config.toml
norm = "layernorm"
max_grad_norm = 1.0
decay_shape = "linear"
max_steps = 8956
Each number is 200 + 40 x the weight over the matrix's rms, rounded and kept within 0 to 999. Layers, rows and columns count from 0.

# layer 2 attention output (transposed), 512x512, rms 0.0332, rows 310-319,373-383, columns 448-511
196,237,294,202,184,252,180,216,186,140,203,187,186,186,201,267,195,290,223,211,199,195,257,82,182,208,179,195,171,214,240,215,220,130,151,262,226,163,207,213,165,169,289,233,138,166,264,165,209,252,187,238,215,195,162,181,244,183,247,169,302,147,203,244
145,194,219,172,206,171,250,174,180,227,237,187,227,217,211,239,193,136,203,218,201,221,185,219,222,149,205,130,193,252,163,196,143,273,240,228,175,207,204,190,163,140,216,212,162,266,203,217,123,170,246,217,222,193,224,163,215,192,151,128,216,148,196,227
280,162,179,169,194,166,229,191,265,195,199,193,180,221,162,122,262,199,217,206,230,209,259,264,232,195,230,215,241,245,258,173,210,239,207,201,168,175,188,197,202,282,160,201,194,237,151,224,194,122,195,192,267,180,177,177,283,226,189,186,241,154,212,162
183,221,196,185,229,184,206,209,198,269,224,196,202,206,190,199,198,185,211,218,207,225,205,179,183,219,250,188,209,205,216,221,192,170,178,227,215,206,183,193,249,245,204,198,215,201,173,204,140,221,195,148,214,200,165,199,273,138,239,149,189,273,267,211
153,236,136,225,231,186,207,159,158,247,254,260,231,205,157,171,178,290,144,221,156,175,239,243,221,223,190,268,181,146,198,245,188,181,223,212,208,225,202,146,248,203,219,230,181,176,161,204,212,229,168,209,158,191,257,186,210,193,205,204,177,184,185,226
260,196,246,161,235,201,136,238,231,189,142,178,174,240,217,159,254,113,183,207,210,156,254,134,191,196,210,209,151,231,247,177,187,190,198,88,253,180,141,205,225,200,184,139,257,168,265,200,236,176,227,184,186,186,280,228,251,211,195,273,173,195,188,159
171,170,214,208,206,231,199,232,135,183,237,141,134,110,221,246,223,182,240,178,241,241,241,174,249,194,166,209,157,185,201,200,211,182,196,218,205,162,158,168,156,253,209,199,168,285,281,196,258,172,192,208,253,200,184,193,179,205,191,143,184,206,213,211
239,262,207,243,215,229,239,223,185,162,152,190,152,217,230,132,159,212,167,223,190,183,181,193,235,204,211,151,171,284,262,189,169,164,193,232,161,202,217,187,153,131,241,208,215,283,154,232,225,179,189,253,176,239,169,246,203,196,213,183,200,211,204,212
193,156,178,186,163,153,136,247,137,262,239,207,222,91,260,277,132,185,131,257,211,241,159,248,196,167,222,207,184,140,200,259,264,252,246,170,209,215,181,180,187,238,211,189,206,256,188,192,190,187,183,251,165,233,232,179,200,169,171,174,80,208,179,163
230,177,194,205,233,209,146,257,208,153,148,209,188,188,307,186,183,197,128,253,186,209,193,198,174,218,242,204,135,183,221,170,222,235,191,160,222,145,135,216,259,201,203,218,195,229,213,164,198,198,181,211,176,251,273,182,196,159,224,201,150,233,177,173
183,240,194,174,215,197,113,205,133,226,171,193,205,192,204,188,245,210,198,124,190,190,199,189,209,159,218,170,168,182,218,172,180,213,216,279,178,155,210,164,196,191,230,200,203,256,140,220,173,251,194,155,178,207,227,243,193,234,202,168,243,157,141,130
146,227,169,204,148,208,150,214,178,183,234,162,185,238,182,220,187,201,230,213,192,251,244,102,209,175,255,214,234,208,264,234,248,244,177,186,230,204,212,191,263,180,236,214,202,244,254,183,193,166,157,181,223,149,254,182,276,207,225,167,215,113,191,190
197,179,237,197,267,218,216,194,221,229,194,141,178,197,195,294,214,194,159,203,180,184,233,217,183,235,189,276,195,209,156,176,194,164,182,244,179,225,169,168,214,220,179,208,220,232,139,279,165,160,180,183,192,226,223,172,246,203,194,203,254,204,227,196
206,186,150,160,231,163,245,164,159,227,152,222,258,184,196,128,193,190,163,187,180,145,125,198,245,137,159,275,216,221,235,159,188,270,251,114,172,167,222,210,112,194,169,228,226,201,167,230,221,244,203,194,176,162,136,218,223,211,128,154,130,165,207,241
258,167,171,231,193,234,237,218,268,213,206,225,193,259,231,207,227,178,201,207,171,241,186,183,150,253,274,157,239,200,159,210,168,218,247,200,194,280,176,173,244,163,201,168,238,261,201,213,110,214,184,206,175,138,191,162,199,104,150,236,210,228,226,237
187,184,260,206,196,171,220,168,241,178,144,203,224,210,176,174,141,230,197,146,196,184,199,178,256,236,178,171,153,197,259,208,267,248,204,218,222,186,162,170,224,280,267,248,129,212,236,172,201,193,121,205,187,214,205,174,201,214,240,240,214,189,170,164
187,148,188,180,228,171,210,160,154,192,201,223,249,225,201,192,225,162,169,171,181,181,225,230,175,159,196,256,267,213,152,186,213,243,219,241,172,173,171,282,167,194,198,242,158,184,264,274,284,240,257,149,164,174,230,215,225,184,229,228,136,270,185,189
170,181,212,188,190,219,144,176,153,195,228,184,221,191,201,251,234,227,238,158,194,192,153,153,152,190,216,184,242,211,225,235,190,177,139,257,211,194,265,261,202,164,163,213,190,171,277,250,241,220,248,217,201,188,152,236,201,125,178,200,220,194,183,269
226,206,174,272,190,207,263,231,206,157,179,221,117,243,252,180,182,211,101,232,125,186,198,255,270,160,200,234,184,264,200,144,226,238,203,203,132,154,171,202,211,147,204,191,175,198,194,325,212,245,212,282,172,175,145,175,188,156,167,267,247,119,175,226
249,185,164,206,170,209,151,222,158,225,188,172,303,203,231,281,277,155,182,139,181,170,202,216,205,251,239,152,208,203,241,199,215,229,180,218,180,270,209,218,235,182,222,209,249,272,101,174,133,196,196,236,173,209,196,178,213,152,170,184,172,269,222,240
183,151,214,231,227,223,181,237,134,208,201,244,234,217,249,170,210,150,180,218,165,176,213,182,219,149,199,167,225,200,181,174,212,268,201,238,140,192,203,225,228,188,219,244,249,214,226,252,232,249,253,249,167,162,229,182,166,193,239,236,259,198,173,229
# layer 2 attention value, 256x512, rms 0.0305, rows 182-191, columns 448-511
200,171,156,149,151,157,211,189,235,180,204,268,249,222,186,197,246,135,206,149,194,172,124,318,207,173,162,171,201,163,150,188,217,225,183,205,201,188,175,236,203,230,170,145,177,186,201,209,235,140,160,198,199,225,191,227,114,135,221,230,134,224,232,231
195,241,157,221,248,188,136,255,196,208,165,215,210,188,224,146,169,242,224,113,202,244,194,157,206,218,227,216,213,215,235,190,258,144,160,183,248,212,199,214,256,206,211,213,236,184,185,146,229,194,143,210,148,182,181,233,122,206,165,205,196,207,166,220
110,239,262,282,303,202,141,264,117,183,216,272,180,206,238,260,109,214,187,186,209,167,202,167,186,245,211,148,198,220,144,223,218,172,203,192,210,241,149,189,166,213,185,190,232,192,193,147,200,231,203,146,157,224,200,193,219,212,249,211,229,299,219,232
185,183,202,257,178,222,171,208,206,171,196,232,183,173,183,172,231,215,156,185,206,186,208,176,234,209,152,253,210,242,204,168,168,219,235,193,230,164,237,205,191,204,159,181,181,201,211,175,333,163,213,193,180,249,194,215,203,245,185,257,193,196,199,179
207,135,225,204,175,219,196,198,223,229,215,166,156,209,196,278,258,152,225,208,234,208,181,115,152,203,148,151,260,231,246,168,191,189,161,146,227,175,234,212,153,142,205,75,224,163,183,184,164,180,188,164,214,200,130,219,196,239,215,148,180,193,186,209
216,207,202,192,215,199,251,135,142,264,245,224,263,206,200,196,134,311,257,193,212,232,142,237,229,209,138,207,187,207,182,223,216,212,227,291,197,242,189,172,171,187,216,244,192,260,143,209,119,233,226,228,196,124,153,227,188,230,223,111,225,225,236,265
211,261,183,170,166,175,191,167,197,246,167,269,232,252,166,229,188,223,154,180,148,229,186,222,174,163,233,200,170,170,142,178,229,235,176,131,221,185,209,211,224,185,190,166,168,112,184,150,131,165,167,140,113,131,197,255,181,154,195,195,221,191,202,191
124,169,163,173,242,180,171,248,187,244,243,146,264,179,214,176,241,202,218,175,247,208,259,206,198,240,232,185,221,193,151,240,202,261,163,181,187,192,170,217,202,233,192,216,199,133,232,188,197,254,234,149,216,204,288,241,180,167,181,214,203,217,219,131
163,180,217,220,219,268,276,200,234,201,133,247,159,291,114,168,283,179,255,206,210,198,189,157,239,214,211,241,203,189,204,100,165,195,215,196,236,198,210,191,222,190,155,189,188,182,211,244,210,176,297,121,219,130,177,183,194,212,224,238,257,155,201,200
169,250,231,167,182,241,244,147,229,236,192,183,209,195,113,241,228,207,254,188,266,227,164,204,260,207,116,249,226,208,189,227,227,209,211,215,214,250,203,242,99,224,232,210,211,161,208,224,143,179,225,206,210,148,77,176,214,183,173,199,201,193,240,220
# layer 2 attention query, 512x512, rms 0.0459, rows 384-409,448-473, columns 448-511
167,286,285,90,191,162,294,297,216,190,219,165,119,208,265,102,177,231,202,268,238,153,212,142,142,226,317,246,197,217,104,196,161,283,115,199,271,238,240,97,199,184,203,269,188,152,115,189,160,135,172,233,153,264,217,201,229,228,136,309,125,208,206,272
200,219,175,199,253,207,177,317,133,111,201,200,216,153,283,233,154,275,227,122,241,253,153,254,236,184,284,255,232,181,228,168,233,151,238,257,179,160,212,263,122,182,198,100,162,254,211,210,182,192,250,264,163,182,213,265,207,208,182,64,184,289,232,213
69,253,93,171,81,216,195,231,186,140,144,215,188,128,187,196,134,201,202,189,259,189,212,211,242,266,132,136,180,172,162,204,121,253,139,189,303,171,285,151,215,194,189,179,266,288,197,276,213,225,197,233,287,277,371,270,219,243,364,254,338,255,210,327
118,197,231,240,200,203,214,129,225,177,146,161,188,91,189,243,184,213,223,139,272,201,167,185,193,196,96,170,194,241,202,262,240,262,172,183,254,253,220,177,230,119,250,215,230,202,220,200,238,245,177,161,159,216,231,172,173,149,165,232,246,181,171,224
97,220,180,259,124,173,220,247,197,257,180,226,241,107,132,211,228,224,112,138,229,254,148,153,266,215,143,139,203,182,251,292,166,186,179,80,216,219,212,231,296,121,236,246,247,279,101,250,204,151,207,154,219,232,189,150,202,212,315,289,183,202,132,310
238,143,152,203,202,184,174,203,153,151,262,155,198,208,181,219,156,237,216,223,178,186,233,177,201,199,198,190,202,215,127,215,249,141,207,222,243,179,187,201,196,262,190,214,168,245,251,200,213,191,218,221,187,172,206,225,277,163,190,198,223,156,146,214
194,264,257,156,240,167,185,199,176,223,202,244,229,250,188,198,231,114,185,179,133,181,238,177,158,194,283,222,214,203,155,157,194,248,209,121,230,191,220,277,186,210,129,164,191,167,239,142,156,169,168,154,240,238,213,188,175,228,236,170,174,231,247,194
147,169,181,210,264,158,164,161,262,173,179,206,196,165,202,182,219,178,254,184,200,207,215,229,199,150,99,111,151,229,206,217,191,285,280,260,179,165,240,140,194,188,239,184,192,152,202,222,207,107,238,228,184,188,155,200,158,185,170,205,193,116,227,171
133,264,108,265,125,164,171,268,257,148,257,215,166,185,159,200,166,310,83,80,151,190,187,134,223,201,300,272,179,182,164,92,253,264,235,200,236,111,171,213,218,207,101,175,148,260,196,165,208,226,267,275,241,160,208,199,260,181,227,282,169,181,163,166
90,178,197,180,178,150,297,219,212,109,179,149,150,105,198,241,178,127,186,183,256,216,185,192,253,219,134,175,169,274,301,242,125,240,162,194,267,218,281,163,131,104,236,122,229,258,167,185,187,110,268,196,236,191,203,181,120,217,206,178,238,187,295,178
180,207,194,223,183,221,120,142,215,226,186,262,205,116,244,197,212,223,220,229,139,232,169,197,209,251,228,234,225,199,207,111,233,194,179,198,180,154,73,223,194,132,289,166,194,174,249,166,272,196,207,254,184,203,234,115,259,94,184,157,213,190,163,292
101,258,214,144,217,185,226,170,175,231,177,178,125,205,210,149,266,185,268,182,293,177,207,113,136,297,172,140,163,225,206,219,160,278,92,104,266,221,222,131,264,177,156,213,158,133,183,252,53,265,176,151,210,205,195,194,55,245,227,401,188,186,233,121
173,165,233,167,241,190,199,171,221,159,168,149,146,220,212,209,193,199,206,316,230,161,199,235,219,194,214,182,183,250,245,247,213,153,245,179,186,171,230,255,193,235,181,131,254,235,190,183,213,199,203,206,213,182,192,252,243,205,160,141,218,152,217,226
256,119,231,256,253,257,269,97,200,161,225,117,172,230,173,256,227,153,166,188,162,221,191,202,243,239,192,69,170,209,174,337,106,132,149,137,128,222,250,185,235,167,256,248,155,253,166,333,190,287,247,171,187,299,169,165,17,176,241,221,169,183,106,181
165,179,245,283,305,133,172,124,210,226,214,148,221,189,158,323,247,193,227,196,213,209,267,276,271,119,158,155,177,224,315,344,210,163,216,197,172,284,242,235,187,233,210,238,202,260,176,174,194,213,256,148,252,160,207,165,225,236,201,277,234,68,194,179
234,247,171,191,239,120,179,127,113,184,280,136,174,114,231,179,209,188,300,212,243,222,260,261,262,166,268,203,161,207,234,185,193,231,243,235,234,113,245,195,199,229,106,139,272,281,201,164,199,185,227,267,260,249,228,188,219,220,209,295,65,195,222,291
281,174,228,278,239,211,140,49,137,260,253,146,273,194,215,208,161,204,197,234,142,226,248,247,281,194,227,210,193,120,159,250,203,127,124,145,189,196,160,140,254,288,352,294,239,292,166,235,343,176,161,184,195,246,230,189,192,196,222,204,171,232,135,311
193,219,187,231,210,142,217,185,181,217,237,176,212,140,123,229,225,114,132,203,168,161,313,220,188,182,222,202,196,217,192,166,189,219,176,107,271,180,239,166,203,148,200,202,261,298,242,197,245,207,158,238,234,224,243,117,244,213,258,227,207,226,231,216
204,199,238,162,247,186,241,222,145,255,287,129,231,159,211,221,255,194,210,201,307,181,121,245,292,237,159,193,248,182,288,388,247,206,200,134,279,174,183,205,204,182,223,214,203,149,189,186,165,151,180,169,256,242,224,243,128,239,219,152,204,195,226,216
269,159,240,220,273,201,238,262,165,190,184,152,235,159,234,189,189,240,151,156,175,238,224,176,239,221,257,222,167,110,165,202,227,131,178,178,150,157,194,243,161,200,231,227,152,241,150,237,200,141,224,144,181,205,182,239,138,252,224,173,171,207,183,186
211,208,230,288,204,319,273,146,265,194,190,173,237,233,247,207,193,271,86,155,188,181,160,232,266,192,84,142,194,134,205,183,128,229,220,233,30,223,181,126,198,251,234,149,229,172,227,312,223,327,171,160,271,211,290,210,83,260,187,141,249,180,245,155
138,261,94,217,128,211,179,239,193,147,188,242,174,260,160,281,164,237,258,144,137,175,192,190,201,275,168,230,130,193,240,124,106,125,163,219,257,158,194,206,283,137,194,182,248,258,272,157,163,247,127,229,148,230,206,275,245,227,224,264,210,357,291,155
247,195,165,195,166,278,109,315,270,202,155,236,153,269,269,191,161,285,323,135,288,226,210,229,193,269,211,183,204,266,328,225,260,170,212,302,143,203,182,168,181,148,275,167,130,172,88,172,129,314,227,242,162,183,242,104,164,153,157,159,259,157,200,210
272,170,156,159,207,125,143,190,148,183,200,139,279,201,216,224,221,190,101,305,180,172,208,160,155,220,245,224,233,156,129,144,215,258,153,128,302,215,67,130,161,207,141,203,220,115,339,109,234,164,133,233,238,66,208,271,287,186,238,163,261,196,264,114
170,245,210,210,94,156,200,199,189,153,97,178,160,148,307,188,201,195,167,188,298,183,176,183,269,192,220,122,165,232,336,162,232,211,247,286,167,263,186,86,234,147,305,157,224,130,101,211,154,202,178,208,133,131,244,276,131,180,209,218,107,201,281,239
199,308,287,111,148,222,160,134,275,136,115,163,331,135,191,269,155,163,89,198,151,207,162,180,236,242,212,250,247,211,308,156,230,212,226,111,239,173,159,221,203,222,216,165,280,138,158,116,176,127,87,111,330,207,301,278,161,195,167,175,145,124,311,223
167,285,283,107,211,135,255,273,154,186,238,171,97,188,257,91,236,269,154,242,261,202,197,134,163,279,290,263,207,208,124,214,230,201,145,206,291,222,239,154,139,169,184,261,160,136,117,131,129,161,168,245,160,226,181,213,250,224,106,295,92,186,226,261
209,240,216,211,259,187,151,305,139,138,209,234,223,146,318,219,126,252,233,148,247,258,175,261,241,179,279,247,223,216,258,186,263,152,214,284,172,156,225,258,101,171,178,140,197,291,264,192,156,191,292,271,137,156,256,236,213,206,148,78,158,277,209,209
78,192,119,173,134,198,160,206,178,99,130,183,169,134,207,181,165,223,185,187,234,234,191,234,256,231,162,120,191,191,199,233,163,225,184,251,238,171,254,155,178,210,247,180,227,285,176,232,260,159,264,251,279,221,299,256,221,195,304,263,261,217,223,278
81,189,206,192,153,160,202,99,224,115,143,106,158,56,164,210,208,240,219,143,227,217,174,208,232,210,97,134,238,244,199,248,211,320,161,145,247,264,229,176,215,108,278,202,233,178,211,179,222,207,210,209,112,241,210,182,205,127,192,239,248,132,201,257
68,190,138,261,185,205,188,188,172,174,153,164,233,115,139,178,300,295,180,93,184,236,162,182,282,238,182,155,248,211,211,332,145,173,205,159,199,218,212,171,249,115,240,225,221,277,127,247,233,179,231,149,195,191,151,214,160,192,322,325,185,201,96,326
265,139,129,184,160,214,206,172,199,133,244,166,213,215,162,213,116,220,220,218,169,163,231,189,180,195,223,164,166,206,120,226,271,159,204,231,271,250,171,187,225,233,171,166,116,258,218,196,186,204,219,246,205,212,218,233,287,173,223,184,207,153,154,206
178,241,314,163,271,148,198,169,184,210,209,239,222,252,190,237,237,138,181,176,192,169,212,180,170,152,262,212,199,197,184,152,215,212,219,99,201,119,226,268,172,208,107,234,255,186,206,151,192,169,215,137,276,196,198,190,156,209,215,185,181,234,224,189
145,207,160,172,187,156,134,138,262,174,122,191,255,207,164,184,189,159,267,138,157,210,166,245,195,145,107,106,158,163,199,182,180,302,261,288,188,184,266,179,224,200,253,170,174,172,174,218,224,74,226,215,174,245,179,207,194,230,165,193,185,114,272,217
129,247,118,250,179,183,133,263,251,154,220,271,160,183,277,150,148,321,104,92,125,184,175,197,165,191,275,263,247,184,142,116,253,327,250,165,239,70,145,184,245,226,113,136,145,274,212,191,204,233,259,288,270,143,206,231,267,168,221,262,152,183,138,85
138,197,201,167,199,166,279,251,232,116,171,152,110,106,155,239,213,143,190,186,275,243,198,166,253,175,89,167,173,296,262,210,97,290,128,170,233,191,268,214,132,131,199,126,246,237,162,184,136,117,276,163,232,179,245,152,183,205,216,163,156,195,354,208
232,160,299,214,122,213,90,88,230,241,176,273,192,171,252,152,211,201,252,246,89,216,179,221,169,246,180,246,208,190,197,121,206,231,211,133,206,128,147,250,120,175,279,147,225,204,227,237,247,198,199,196,123,230,168,82,205,118,169,136,225,146,113,252
126,206,186,163,213,216,206,151,185,205,190,152,98,153,175,176,264,190,270,190,244,207,163,144,136,292,168,135,191,231,216,233,195,223,94,127,250,209,185,144,225,167,186,182,194,124,229,225,109,286,185,165,194,243,212,222,106,216,216,404,174,169,259,129
167,140,231,198,163,174,221,174,224,223,153,148,144,238,180,190,170,186,165,314,242,149,234,171,288,202,189,176,163,234,286,190,176,130,225,172,198,245,281,278,215,214,181,159,249,236,198,203,189,218,207,219,222,164,190,269,233,240,154,157,219,146,229,219
272,154,213,239,284,284,261,141,189,192,197,125,218,208,212,249,215,101,160,165,210,196,177,233,236,248,182,81,165,203,197,332,80,165,101,111,179,222,261,157,249,173,270,260,155,266,223,327,203,293,254,160,248,270,166,186,32,232,273,272,250,232,171,207
188,180,212,195,278,212,169,133,153,226,233,155,248,182,132,245,233,158,177,227,167,129,262,225,293,102,159,171,179,204,321,350,174,133,182,154,238,310,213,210,179,230,176,277,265,258,197,187,195,200,234,104,211,170,211,202,233,242,228,287,308,113,250,214
261,278,201,204,178,215,155,137,169,271,243,173,165,125,256,148,134,195,261,226,213,155,278,238,217,173,233,191,160,188,257,120,203,199,304,166,294,114,275,224,292,232,118,111,273,314,188,152,158,173,233,270,296,214,242,201,240,281,206,277,27,209,233,234
278,237,146,280,246,213,150,124,162,266,203,157,288,246,244,160,151,178,174,242,162,271,274,199,288,145,240,260,187,112,199,231,212,129,152,149,200,150,123,125,214,256,333,319,221,243,169,259,329,169,174,162,219,194,223,208,184,212,231,209,186,241,124,335
210,170,216,224,164,103,221,199,169,227,206,171,227,99,154,198,235,122,117,197,212,151,288,253,211,173,180,193,159,225,165,138,181,305,193,64,275,156,244,183,198,179,195,230,273,292,251,194,242,220,192,233,274,206,208,120,241,202,244,227,186,188,183,213
151,197,252,196,278,150,252,208,164,224,276,138,243,170,200,212,288,193,216,180,361,224,173,270,318,206,218,174,206,184,247,387,233,247,194,119,243,195,149,234,219,224,218,215,203,121,197,169,206,156,185,218,231,194,199,209,125,228,235,172,232,137,242,217
245,169,190,235,249,195,245,279,184,210,198,179,250,177,243,183,157,219,157,161,236,252,231,191,241,221,203,250,186,120,239,157,202,149,205,186,148,164,206,202,173,158,209,292,140,204,155,239,154,157,188,171,221,144,201,223,133,274,252,175,168,228,147,177
256,200,239,283,272,346,295,142,238,174,177,168,210,249,197,211,159,240,103,180,234,171,208,222,244,192,146,189,221,154,212,181,111,109,172,174,89,224,183,164,166,230,208,149,223,171,209,292,206,230,125,166,297,185,270,202,132,277,206,92,289,226,236,179
130,258,140,244,161,215,224,265,202,168,203,240,134,217,163,290,216,227,259,170,128,155,115,149,191,248,145,256,139,248,171,133,148,105,150,237,226,192,210,213,283,143,151,193,257,273,218,167,144,260,184,177,189,224,232,273,200,190,226,203,210,316,303,162
230,203,125,197,165,205,99,280,247,183,143,247,193,248,256,185,150,279,295,172,236,258,218,203,165,253,265,204,174,231,330,201,270,202,216,355,134,219,177,208,157,190,278,189,156,166,127,195,167,283,214,243,91,205,245,157,133,118,126,161,176,165,215,184
223,159,151,160,190,120,201,177,184,148,201,146,248,197,149,261,246,157,61,315,207,149,176,177,117,193,216,202,194,200,72,197,220,248,132,104,256,199,69,160,216,197,142,167,213,139,287,177,278,212,129,192,247,120,220,210,315,139,228,218,302,160,275,89
219,219,249,204,149,168,192,188,204,218,144,170,117,138,316,197,198,165,194,207,279,190,174,187,164,209,212,150,166,190,301,103,169,228,196,177,162,218,269,77,265,202,273,170,223,145,144,253,197,192,192,147,131,206,292,252,126,194,219,178,125,237,214,239
239,325,254,139,125,212,236,96,258,177,133,149,270,141,152,293,186,142,108,174,272,259,193,147,281,210,186,208,194,197,266,165,189,257,154,128,255,188,137,174,196,237,185,214,243,69,131,168,219,65,79,132,334,250,249,284,177,170,187,204,80,34,304,189
# layer 2 attention key, 256x512, rms 0.0431, rows 192-217, columns 448-511
203,240,184,140,40,167,305,170,267,243,218,134,80,280,240,162,131,257,79,223,128,273,225,322,140,196,242,271,175,185,245,210,158,218,115,177,253,99,241,123,133,235,193,172,177,141,181,99,100,225,179,221,284,216,241,170,238,169,160,240,167,223,178,140
284,246,256,209,195,271,183,178,187,220,283,275,156,85,258,244,84,222,193,249,217,220,212,117,126,107,243,202,173,193,267,161,231,191,139,276,130,240,300,205,214,247,252,264,226,325,193,271,154,199,142,237,179,211,270,208,170,235,63,120,85,266,126,151
209,224,206,274,246,311,197,162,145,144,143,153,174,181,193,180,124,257,207,193,198,215,170,327,256,163,261,164,314,169,180,226,105,195,173,159,224,184,283,151,156,299,232,144,221,224,207,131,172,194,254,175,310,194,187,235,224,220,254,196,81,351,168,163
161,243,170,208,192,188,182,177,157,89,170,205,98,119,102,180,250,231,193,178,211,213,164,200,251,233,253,183,240,228,223,196,106,250,252,199,254,222,185,185,196,154,192,241,224,187,138,191,217,141,213,190,194,220,208,191,202,183,232,225,163,118,173,226
101,218,214,278,302,220,227,220,178,162,126,137,245,167,193,147,294,319,252,183,238,284,215,323,317,296,109,178,332,179,147,213,138,89,278,154,199,242,191,168,197,188,198,270,250,148,198,147,143,227,237,173,288,173,167,285,201,142,323,274,176,243,151,197
139,127,142,196,158,130,217,238,200,215,240,208,139,137,175,209,173,170,135,251,177,160,214,190,233,135,249,127,90,178,226,198,175,253,191,157,174,255,149,124,239,203,226,268,188,243,218,130,215,241,194,255,179,195,175,178,175,204,224,180,188,229,167,170
226,263,238,178,192,292,257,145,219,235,178,187,273,265,233,260,202,210,249,159,205,196,222,171,136,185,193,257,218,209,191,202,272,196,234,208,170,86,229,290,176,214,155,170,240,189,163,225,263,218,282,196,223,206,172,198,210,180,174,209,265,155,189,250
195,163,127,150,190,141,82,182,201,106,126,208,180,158,111,253,196,92,147,159,209,193,180,177,257,174,218,77,192,165,210,176,138,255,207,222,224,231,244,221,228,215,251,210,171,186,174,144,176,135,242,235,121,179,209,209,267,242,173,247,173,131,215,235
101,225,155,200,241,240,79,186,197,183,209,149,174,196,281,233,141,236,162,178,147,132,246,201,200,154,290,224,331,210,168,136,216,227,223,128,196,180,167,217,188,189,133,35,135,189,251,173,219,236,198,254,273,172,131,224,242,80,215,210,57,229,101,93
223,169,147,250,224,287,222,122,177,106,137,168,131,162,130,235,205,201,247,118,187,257,228,189,162,217,165,262,281,248,168,139,125,265,167,93,273,147,255,276,232,161,174,95,308,225,165,201,175,127,209,131,235,164,340,217,271,260,214,149,111,269,336,239
208,214,301,264,184,204,107,165,260,215,164,233,266,226,212,133,222,254,230,248,168,319,192,223,130,250,241,237,211,176,298,82,187,255,270,174,176,124,211,255,195,174,218,110,198,189,191,247,177,202,230,143,164,177,112,116,106,176,241,182,188,74,135,158
205,238,176,188,202,271,224,224,153,247,183,243,113,162,196,215,237,137,283,167,163,215,225,278,113,212,216,233,222,224,252,263,183,201,157,196,337,126,113,110,213,148,117,193,275,129,235,201,245,218,211,175,286,220,167,261,136,199,276,247,229,255,291,187
208,186,269,210,127,149,242,185,228,227,177,190,138,200,173,210,210,262,134,247,203,163,186,127,277,171,262,204,158,231,232,139,180,163,163,128,151,204,272,204,212,225,198,302,292,172,176,175,175,202,236,185,251,147,173,186,216,253,179,200,255,200,190,194
246,124,155,214,269,312,191,283,136,134,150,153,286,109,198,201,164,159,246,206,217,249,211,203,230,243,177,245,181,194,283,265,172,209,244,116,117,184,192,132,183,169,228,264,224,204,293,226,180,208,261,164,249,151,164,205,97,209,261,319,239,325,305,220
245,209,173,60,251,231,218,178,116,230,105,169,234,228,183,220,256,212,268,200,227,97,157,194,291,158,241,191,205,222,261,232,188,148,214,256,230,306,211,233,216,274,247,301,146,202,163,136,154,117,245,204,173,214,207,189,335,199,168,210,315,54,219,292
273,236,276,252,171,285,185,204,194,341,187,157,156,211,275,199,136,212,166,218,213,91,205,198,160,96,243,148,170,283,270,96,280,183,161,93,222,129,200,199,265,177,179,148,321,207,245,132,179,174,236,280,272,147,161,259,232,247,148,197,151,335,265,165
266,190,250,206,221,152,185,190,203,278,138,163,233,281,221,139,146,179,193,204,198,262,295,159,277,153,205,300,119,159,338,157,205,247,202,171,201,252,149,115,169,225,246,234,200,262,229,187,259,150,203,204,302,205,221,240,155,199,203,259,243,207,236,212
189,178,201,241,213,260,222,233,119,214,88,176,278,240,163,147,173,217,221,110,217,140,181,179,208,248,182,202,216,290,167,140,234,227,198,101,209,128,240,258,180,208,148,122,213,169,189,223,261,198,310,192,222,162,119,211,260,176,188,214,235,181,199,204
180,249,296,225,161,211,267,163,233,159,231,282,214,224,234,223,266,179,191,233,308,245,208,262,271,161,221,164,142,193,233,223,175,255,204,178,265,206,200,223,299,178,286,288,180,175,176,199,143,216,172,193,250,183,124,278,238,145,170,239,252,144,209,152
255,168,210,210,193,201,229,276,198,162,227,179,286,236,272,224,112,213,224,204,303,221,260,117,228,287,104,196,204,160,230,144,230,226,169,253,91,266,251,197,107,208,228,262,140,162,165,237,140,154,189,240,241,195,219,223,185,189,142,205,197,211,184,222
194,179,255,238,287,232,183,201,170,52,177,221,244,195,209,258,253,242,116,213,322,151,204,173,213,274,142,203,174,134,134,163,201,127,213,224,135,267,226,238,174,247,280,257,108,129,263,240,208,189,125,144,198,283,196,171,197,338,162,183,334,207,176,274
150,255,156,276,208,175,287,239,140,187,171,229,145,197,207,202,228,207,210,150,169,212,62,203,189,143,193,219,212,212,97,279,201,131,183,204,121,177,149,158,198,155,60,136,231,246,155,257,214,188,264,144,229,198,170,225,83,175,248,168,162,296,269,178
163,260,246,197,189,210,65,286,223,222,257,302,195,173,233,231,188,122,252,221,156,287,217,205,192,263,250,180,139,220,298,232,195,210,186,309,232,161,239,208,240,218,156,260,135,198,230,108,250,147,179,176,138,224,221,236,107,159,224,173,137,151,201,147
241,161,219,185,206,140,228,135,150,211,151,281,194,231,113,196,217,148,171,180,212,178,149,127,170,190,261,246,160,134,115,216,237,291,187,226,187,198,115,207,269,242,176,103,161,204,198,352,294,169,166,200,148,242,200,214,229,164,236,207,306,189,200,189
229,216,204,228,257,225,204,208,113,261,246,225,237,142,230,255,241,134,200,199,150,209,167,170,145,223,130,215,199,216,245,184,229,196,173,178,166,281,170,222,262,216,201,164,257,187,164,253,242,123,228,131,169,174,331,270,242,145,193,213,108,272,278,223
225,287,258,245,149,244,234,130,250,160,101,218,232,186,143,285,308,93,122,225,276,325,184,111,220,242,253,241,118,194,141,112,214,181,222,172,236,99,137,230,193,299,132,238,132,147,51,260,325,131,266,156,263,255,194,218,328,209,197,255,146,92,245,253